Each number is 50 + 12 x the weight over its row's rms, rounded and kept within 0 to 99. Layers, rows and columns count from 0. The size before them is the row's rms in percent of the matrix's.

# layer 16 attention query, 256x256, rms 0.156, rows 0-12, columns 128-255
051:51 46 29 19 52 63 69 51 42 52 68 64 49 60 47 49 43 44 64 50 64 29 61 41 51 59 40 55 64 54 54 68 07 65 60 45 54 46 49 48 52 34 41 46 43 59 44 57 51 58 45 56 29 34 51 60 49 40 56 49 48 58 44 51 43 63 49 51 38 47 65 49 67 47 71 41 53 55 47 53 41 45 55 32 45 32 32 74 53 54 35 48 52 44 41 55 67 57 57 43 54 46 52 68 42 47 48 39 36 48 55 50 55 40 81 43 47 74 23 50 57 53 57 41 47 43 62 49
052:62 55 66 59 40 45 34 65 59 51 45 68 56 55 49 63 61 37 51 60 36 55 34 37 45 66 46 32 50 47 19 44 51 56 33 46 50 56 31 67 64 27 49 60 54 29 56 47 42 40 43 31 51 55 45 46 52 57 34 51 31 44 55 45 41 66 58 50 35 28 36 44 31 55 51 47 55 50 43 57 57 75 63 41 37 66 28 42 46 56 55 42 60 52 41 71 70 55 52 58 60 34 58 52 28 50 48 56 48 47 54 45 62 38 39 55 53 46 57 46 30 58 24 52 42 38 69 42
055:39 35 61 58 52 44 62 72 35 46 45 65 63 52 50 48 32 46 41 40 36 43 45 48 58 45 58 45 40 62 60 54 52 42 60 43 65 57 28 33 66 43 48 39 57 68 72 46 49 45 66 56 52 50 56 35 35 54 67 69 46 42 56 37 62 58 56 38 54 47 40 71 57 59 27 49 62 70 35 49 42 60 68 65 68 53 47 52 45 52 49 42 76 38 42 63 40 53 35 51 70 45 43 38 25 60 56 60 45 35 68 72 71 64 25 49 37 53 22 53 35 34 58 21 33 59 37 63
054:50 52 57 54 42 56 25 48 62 64 25 41 57 41 42 25 59 57 49 52 65 38 34 49 45 40 26 60 54 34 42 47 59 24 66 50 59 42 49 29 50 42 53 46 44 45 45 69 51 67 61 62 58 57 73 44 59 55 57 66 50 40 57 56 46 21 51 49 72 48 57 49 56 52 52 46 48 38 64 54 47 60 39 60 45 29 63 47 43 35 51 28 48 39 56 39 64 36 38 30 73 52 50 64 72 51 56 55 49 61 63 51 46 64 51 66 61 47 49 40 64 68 59 51 60 54 35 64
057:36 68 39 62 41 39 73 63 39 46 67 47 65 44 50 40 36 33 50 56 48 53 38 42 57 72 59 61 27 48 47 43 55 43 54 54 51 56 56 39 60 61 54 53 62 42 67 40 53 30 51 48 34 54 45 44 36 32 49 49 57 42 58 47 41 62 62 41 57 37 38 64 66 41 39 69 46 58 49 65 43 68 72 48 62 48 30 56 62 57 33 36 47 46 49 46 41 67 53 64 48 47 64 41 45 61 33 58 42 49 51 60 34 45 27 53 43 54 26 77 63 22 53 36 35 44 48 48
062:43 39 47 32 40 51 46 29 46 55 62 59 51 44 56 30 77 57 59 53 53 29 52 48 49 40 58 70 38 55 39 65 51 44 51 54 51 41 47 46 73 33 44 32 63 44 46 50 45 47 55 61 54 52 62 68 54 76 40 74 49 55 41 64 73 25 48 58 39 50 60 61 50 51 38 36 58 56 52 50 20 42 40 54 44 39 51 72 32 31 46 45 52 38 56 31 43 49 36 57 64 61 41 48 57 43 42 53 56 64 56 70 34 54 50 58 44 47 41 56 46 42 57 42 46 43 43 74
057:44 49 62 34 52 55 60 42 55 61 79 32 49 30 72 39 51 48 35 47 36 60 32 77 43 56 64 73 47 34 52 51 60 48 44 54 55 51 45 44 55 51 50 46 57 76 61 32 61 40 37 51 51 39 41 32 38 46 53 64 35 44 41 57 44 32 39 53 48 14 57 50 86 71 30 51 49 45 42 59 51 58 53 52 62 39 54 33 63 37 44 38 42 48 44 43 36 52 46 58 52 53 47 54 54 38 37 23 37 39 61 48 43 53 31 50 26 18 30 56 39 30 60 32 48 72 57 49
067:56 43 56 52 35 45 41 30 60 43 41 65 45 43 42 30 42 65 67 49 42 21 56 67 57 21 45 65 60 32 71 43 49 52 47 47 51 43 50 24 62 36 42 27 43 46 44 72 58 44 49 71 49 46 65 53 67 67 52 70 55 53 52 49 60 32 38 57 73 54 38 54 49 50 38 35 45 64 52 73 38 52 29 42 53 35 51 54 40 29 59 27 40 51 41 40 42 51 47 54 65 64 60 53 61 29 42 46 50 55 71 59 53 59 71 56 79 42 54 45 40 45 54 33 56 55 44 55
055:30 56 64 46 32 53 56 37 35 36 38 41 73 59 35 43 64 28 37 45 44 45 66 62 65 67 36 52 46 57 61 46 48 51 45 43 53 54 41 27 66 40 57 38 54 56 39 50 64 49 64 58 30 64 55 58 37 64 53 61 46 42 52 48 46 35 58 64 56 62 52 50 51 47 44 40 49 48 65 40 37 46 62 52 60 46 54 47 42 41 50 30 47 36 45 44 53 30 44 50 59 59 48 53 44 49 46 58 59 29 67 59 54 31 55 37 51 44 34 71 44 17 63 60 45 52 59 56
064:24 40 56 63 42 36 37 57 56 51 40 53 71 37 52 08 59 50 59 43 43 26 61 45 65 23 63 53 50 52 46 51 54 62 60 47 68 30 46 45 47 51 51 46 51 35 14 63 66 69 67 43 51 75 62 57 57 61 46 59 60 59 49 48 74 31 47 67 69 49 43 43 42 56 57 42 49 45 63 77 40 42 34 44 73 30 53 59 42 52 45 43 42 40 29 44 67 32 49 32 47 55 62 54 64 55 51 58 60 66 48 45 44 54 64 56 63 61 71 36 45 52 50 60 53 45 52 77
063:59 41 37 40 51 29 31 54 49 63 49 39 32 47 51 61 48 55 79 37 45 11 46 43 36 36 55 59 53 34 40 51 31 78 45 52 55 47 53 64 36 49 53 56 42 45 47 39 42 57 30 57 59 46 75 55 69 57 50 46 54 63 55 45 45 48 34 70 53 52 35 38 46 21 45 51 46 43 56 55 39 43 27 58 52 48 50 65 42 47 68 53 59 42 43 40 42 52 33 55 55 55 58 69 66 50 35 48 80 57 46 38 59 67 66 68 54 59 82 32 58 72 46 64 37 34 51 57
074:63 52 35 51 59 46 68 61 57 38 63 48 32 54 39 81 31 30 62 32 58 72 42 44 50 65 50 29 54 55 42 43 55 55 46 54 59 48 53 58 37 45 61 68 43 50 67 47 44 43 39 32 54 39 31 21 40 39 54 32 53 54 53 41 52 82 57 39 35 36 56 45 48 49 48 80 58 54 41 23 83 39 59 57 38 57 37 39 42 63 43 72 68 58 56 68 49 53 46 53 29 49 46 40 35 50 38 43 51 51 28 49 40 36 17 56 37 55 44 57 45 62 56 67 51 54 41 41
068:57 34 57 57 41 55 15 33 50 50 52 44 72 66 37 39 60 58 55 58 39 37 56 31 37 45 52 49 14 40 46 44 42 53 60 47 58 45 40 54 58 47 56 58 40 27 35 54 48 54 53 78 55 63 62 81 59 50 41 58 50 49 54 58 39 52 33 55 62 60 48 51 39 42 53 33 58 42 75 60 29 58 48 39 64 49 49 65 34 50 46 43 57 27 32 42 47 39 38 52 59 55 52 52 64 49 51 59 55 60 57 25 55 46 63 66 52 45 79 43 64 51 52 46 60 41 51 60
# layer 16 attention key, 256x256, rms 0.149, rows 0-12, columns 128-255
055:27 46 60 35 53 53 45 63 43 51 54 40 35 46 55 33 59 56 36 60 61 50 27 51 56 41 41 37 42 63 54 63 42 29 46 68 50 31 30 66 31 47 71 52 87 53 50 56 71 55 56 66 52 53 48 47 53 48 65 66 26 74 49 62 54 54 43 55 44 48 73 51 56 32 44 72 55 31 51 37 57 29 41 46 69 52 57 34 50 44 49 38 40 32 78 59 53 19 40 65 41 65 62 55 65 58 46 54 33 60 50 54 44 45 49 38 36 50 61 47 71 57 53 36 44 54 29 59
050:66 55 64 60 54 50 42 46 47 50 56 49 66 62 30 37 66 51 29 38 25 50 32 68 49 35 52 55 42 51 53 58 44 64 31 51 46 60 29 42 57 63 34 44 46 43 38 51 68 55 55 51 43 38 54 59 52 42 72 51 41 46 56 55 68 56 34 52 52 61 64 66 69 62 57 43 26 69 36 52 47 50 69 49 65 36 63 45 55 46 56 46 49 52 55 35 33 55 30 40 37 64 52 62 51 55 69 52 65 57 32 61 30 49 46 55 77 40 56 48 39 48 34 52 65 45 31 41
057:53 62 38 52 36 40 59 51 56 56 52 52 42 61 66 50 60 40 83 50 78 51 52 66 08 42 52 41 52 41 30 65 30 68 48 69 63 70 52 38 40 46 58 67 44 39 64 38 30 63 43 49 57 64 43 52 47 61 46 35 65 23 54 53 65 28 51 59 54 40 41 38 35 35 57 49 43 50 53 62 65 80 37 41 25 41 43 62 73 45 64 49 52 68 47 52 39 62 47 42 21 67 38 66 41 42 48 46 67 66 44 27 48 51 36 71 57 51 70 52 55 52 54 35 35 54 57 41
052:20 52 57 46 55 57 42 39 35 60 41 52 39 42 40 20 45 69 56 51 57 47 50 57 56 55 66 53 43 61 39 58 45 68 18 55 45 56 64 69 46 42 54 61 72 63 63 16 68 56 51 29 35 51 48 59 51 47 40 57 60 40 52 66 62 56 54 40 41 39 53 45 55 38 15 69 46 32 32 46 32 38 48 49 64 40 67 51 68 61 56 55 46 63 52 33 51 44 49 59 41 53 54 72 40 45 55 45 59 20 44 43 56 42 56 44 31 56 37 66 44 37 49 60 71 38 63 40
062:51 50 45 44 46 43 49 47 32 54 26 64 34 50 59 56 62 65 52 66 70 37 57 40 33 51 52 60 72 53 56 59 35 74 46 60 54 41 44 48 55 48 55 51 52 50 50 58 50 35 28 42 51 42 43 56 70 52 20 33 60 25 62 41 46 45 42 60 57 52 34 46 32 45 46 38 40 49 51 70 51 44 25 59 40 48 50 50 54 57 66 56 53 60 50 41 56 64 52 41 40 38 55 68 46 28 47 52 61 50 52 10 54 38 44 50 34 62 61 39 47 61 50 56 49 66 54 39
052:45 65 71 59 55 44 38 58 37 32 41 42 56 33 51 36 49 35 51 25 62 72 52 46 49 43 35 21 56 56 49 45 62 32 34 64 40 56 52 54 27 43 49 48 57 68 59 48 56 44 47 48 42 71 59 71 31 25 70 47 56 56 49 46 42 72 40 50 58 44 39 45 45 51 45 60 40 19 58 52 53 43 46 47 59 59 40 49 55 64 49 48 56 65 50 59 60 31 41 59 43 47 34 43 60 61 59 53 64 54 42 42 37 38 71 59 50 48 44 39 51 69 47 60 52 37 43 41
062:50 48 49 50 44 39 66 69 67 30 63 64 51 57 65 43 68 56 62 41 56 43 61 41 36 34 54 32 53 36 63 51 24 52 37 76 52 27 36 56 35 42 50 58 72 51 54 66 35 42 57 25 42 68 45 62 62 43 40 35 56 43 58 34 59 51 52 33 67 47 38 52 46 54 65 54 54 45 41 30 38 74 36 55 25 60 52 56 66 44 57 51 65 53 56 55 22 59 48 35 54 49 63 62 37 53 59 54 54 62 36 35 32 40 43 60 43 51 48 57 46 60 34 56 48 54 53 38
063:42 61 73 43 48 63 37 51 51 49 51 30 53 63 60 64 44 44 24 48 47 63 63 64 70 59 63 44 37 60 46 29 65 54 40 48 54 40 62 77 33 47 51 44 69 42 37 36 54 55 81 46 34 53 44 55 44 53 61 44 47 53 35 66 58 79 50 42 47 86 49 56 38 64 49 58 51 42 53 20 42 33 67 57 66 59 72 50 34 42 56 77 57 42 68 36 55 34 52 73 50 46 35 67 49 42 48 60 50 41 31 57 56 53 51 50 45 34 61 53 58 54 74 49 59 47 47 58
051:68 61 56 55 81 61 46 54 36 57 54 60 58 39 35 47 55 58 51 41 63 20 58 55 65 31 57 58 70 44 76 44 63 64 54 54 45 57 52 49 50 41 58 58 47 40 59 50 60 43 43 66 56 62 72 62 67 57 48 44 45 50 41 61 55 47 29 41 49 57 48 49 58 34 54 46 50 44 54 45 54 13 39 36 42 44 43 50 37 58 56 65 65 60 49 45 41 60 51 55 48 38 47 54 47 44 56 52 41 49 41 11 38 51 60 66 57 63 51 30 52 52 50 59 54 29 37 36
059:58 47 45 50 64 58 52 26 49 65 75 48 51 42 46 32 42 57 35 43 40 39 21 53 45 53 51 49 51 55 52 64 45 33 66 24 43 68 58 58 56 62 49 59 25 39 54 53 41 57 53 49 31 41 49 47 40 41 74 74 34 62 52 70 46 51 60 74 44 52 70 62 74 54 61 38 57 69 63 51 58 54 74 37 70 50 52 32 38 61 29 42 28 46 69 34 46 33 43 68 46 61 22 45 64 57 51 42 55 61 51 43 63 62 60 50 57 32 45 57 41 41 70 44 35 53 58 48
063:54 46 40 49 46 57 49 50 44 67 42 50 38 45 69 57 44 48 29 58 39 70 52 66 58 67 70 33 30 55 34 45 43 41 54 31 54 64 60 58 45 44 41 56 56 58 50 57 46 67 65 68 29 30 36 42 46 24 74 62 35 73 27 56 66 37 48 64 45 43 66 44 68 63 60 38 56 78 32 58 52 74 48 47 35 58 36 50 35 38 36 35 48 25 63 56 74 43 72 61 53 48 42 65 66 40 41 42 51 49 56 54 68 41 57 43 48 39 43 70 50 59 64 39 47 56 65 51
060:39 61 31 54 36 47 38 58 49 52 47 65 60 48 68 42 51 70 67 51 47 57 55 64 27 47 52 54 46 52 41 67 32 78 43 69 69 65 31 46 56 32 44 61 52 54 38 62 39 37 33 54 67 55 42 47 48 74 31 56 64 32 42 50 63 55 31 29 41 49 36 50 51 44 48 39 39 49 58 77 42 44 37 54 27 49 41 84 56 39 47 51 47 44 32 71 44 67 67 33 37 46 68 36 56 38 52 39 39 45 43 64 52 45 48 57 34 41 31 39 56 41 50 35 52 55 55 44
060:51 74 39 59 44 50 42 38 49 71 62 29 52 35 60 63 43 48 46 50 57 55 51 48 51 46 42 38 59 46 63 36 39 69 44 48 38 70 63 74 49 43 55 40 76 80 52 33 57 34 38 53 56 38 40 39 60 32 62 52 38 62 35 64 47 40 53 55 40 54 67 39 47 56 50 33 75 31 48 37 60 53 66 51 44 47 46 57 46 56 51 49 45 81 65 55 73 68 65 68 56 52 28 35 38 38 57 37 50 55 69 55 41 29 49 35 68 73 43 73 46 56 65 67 49 39 50 59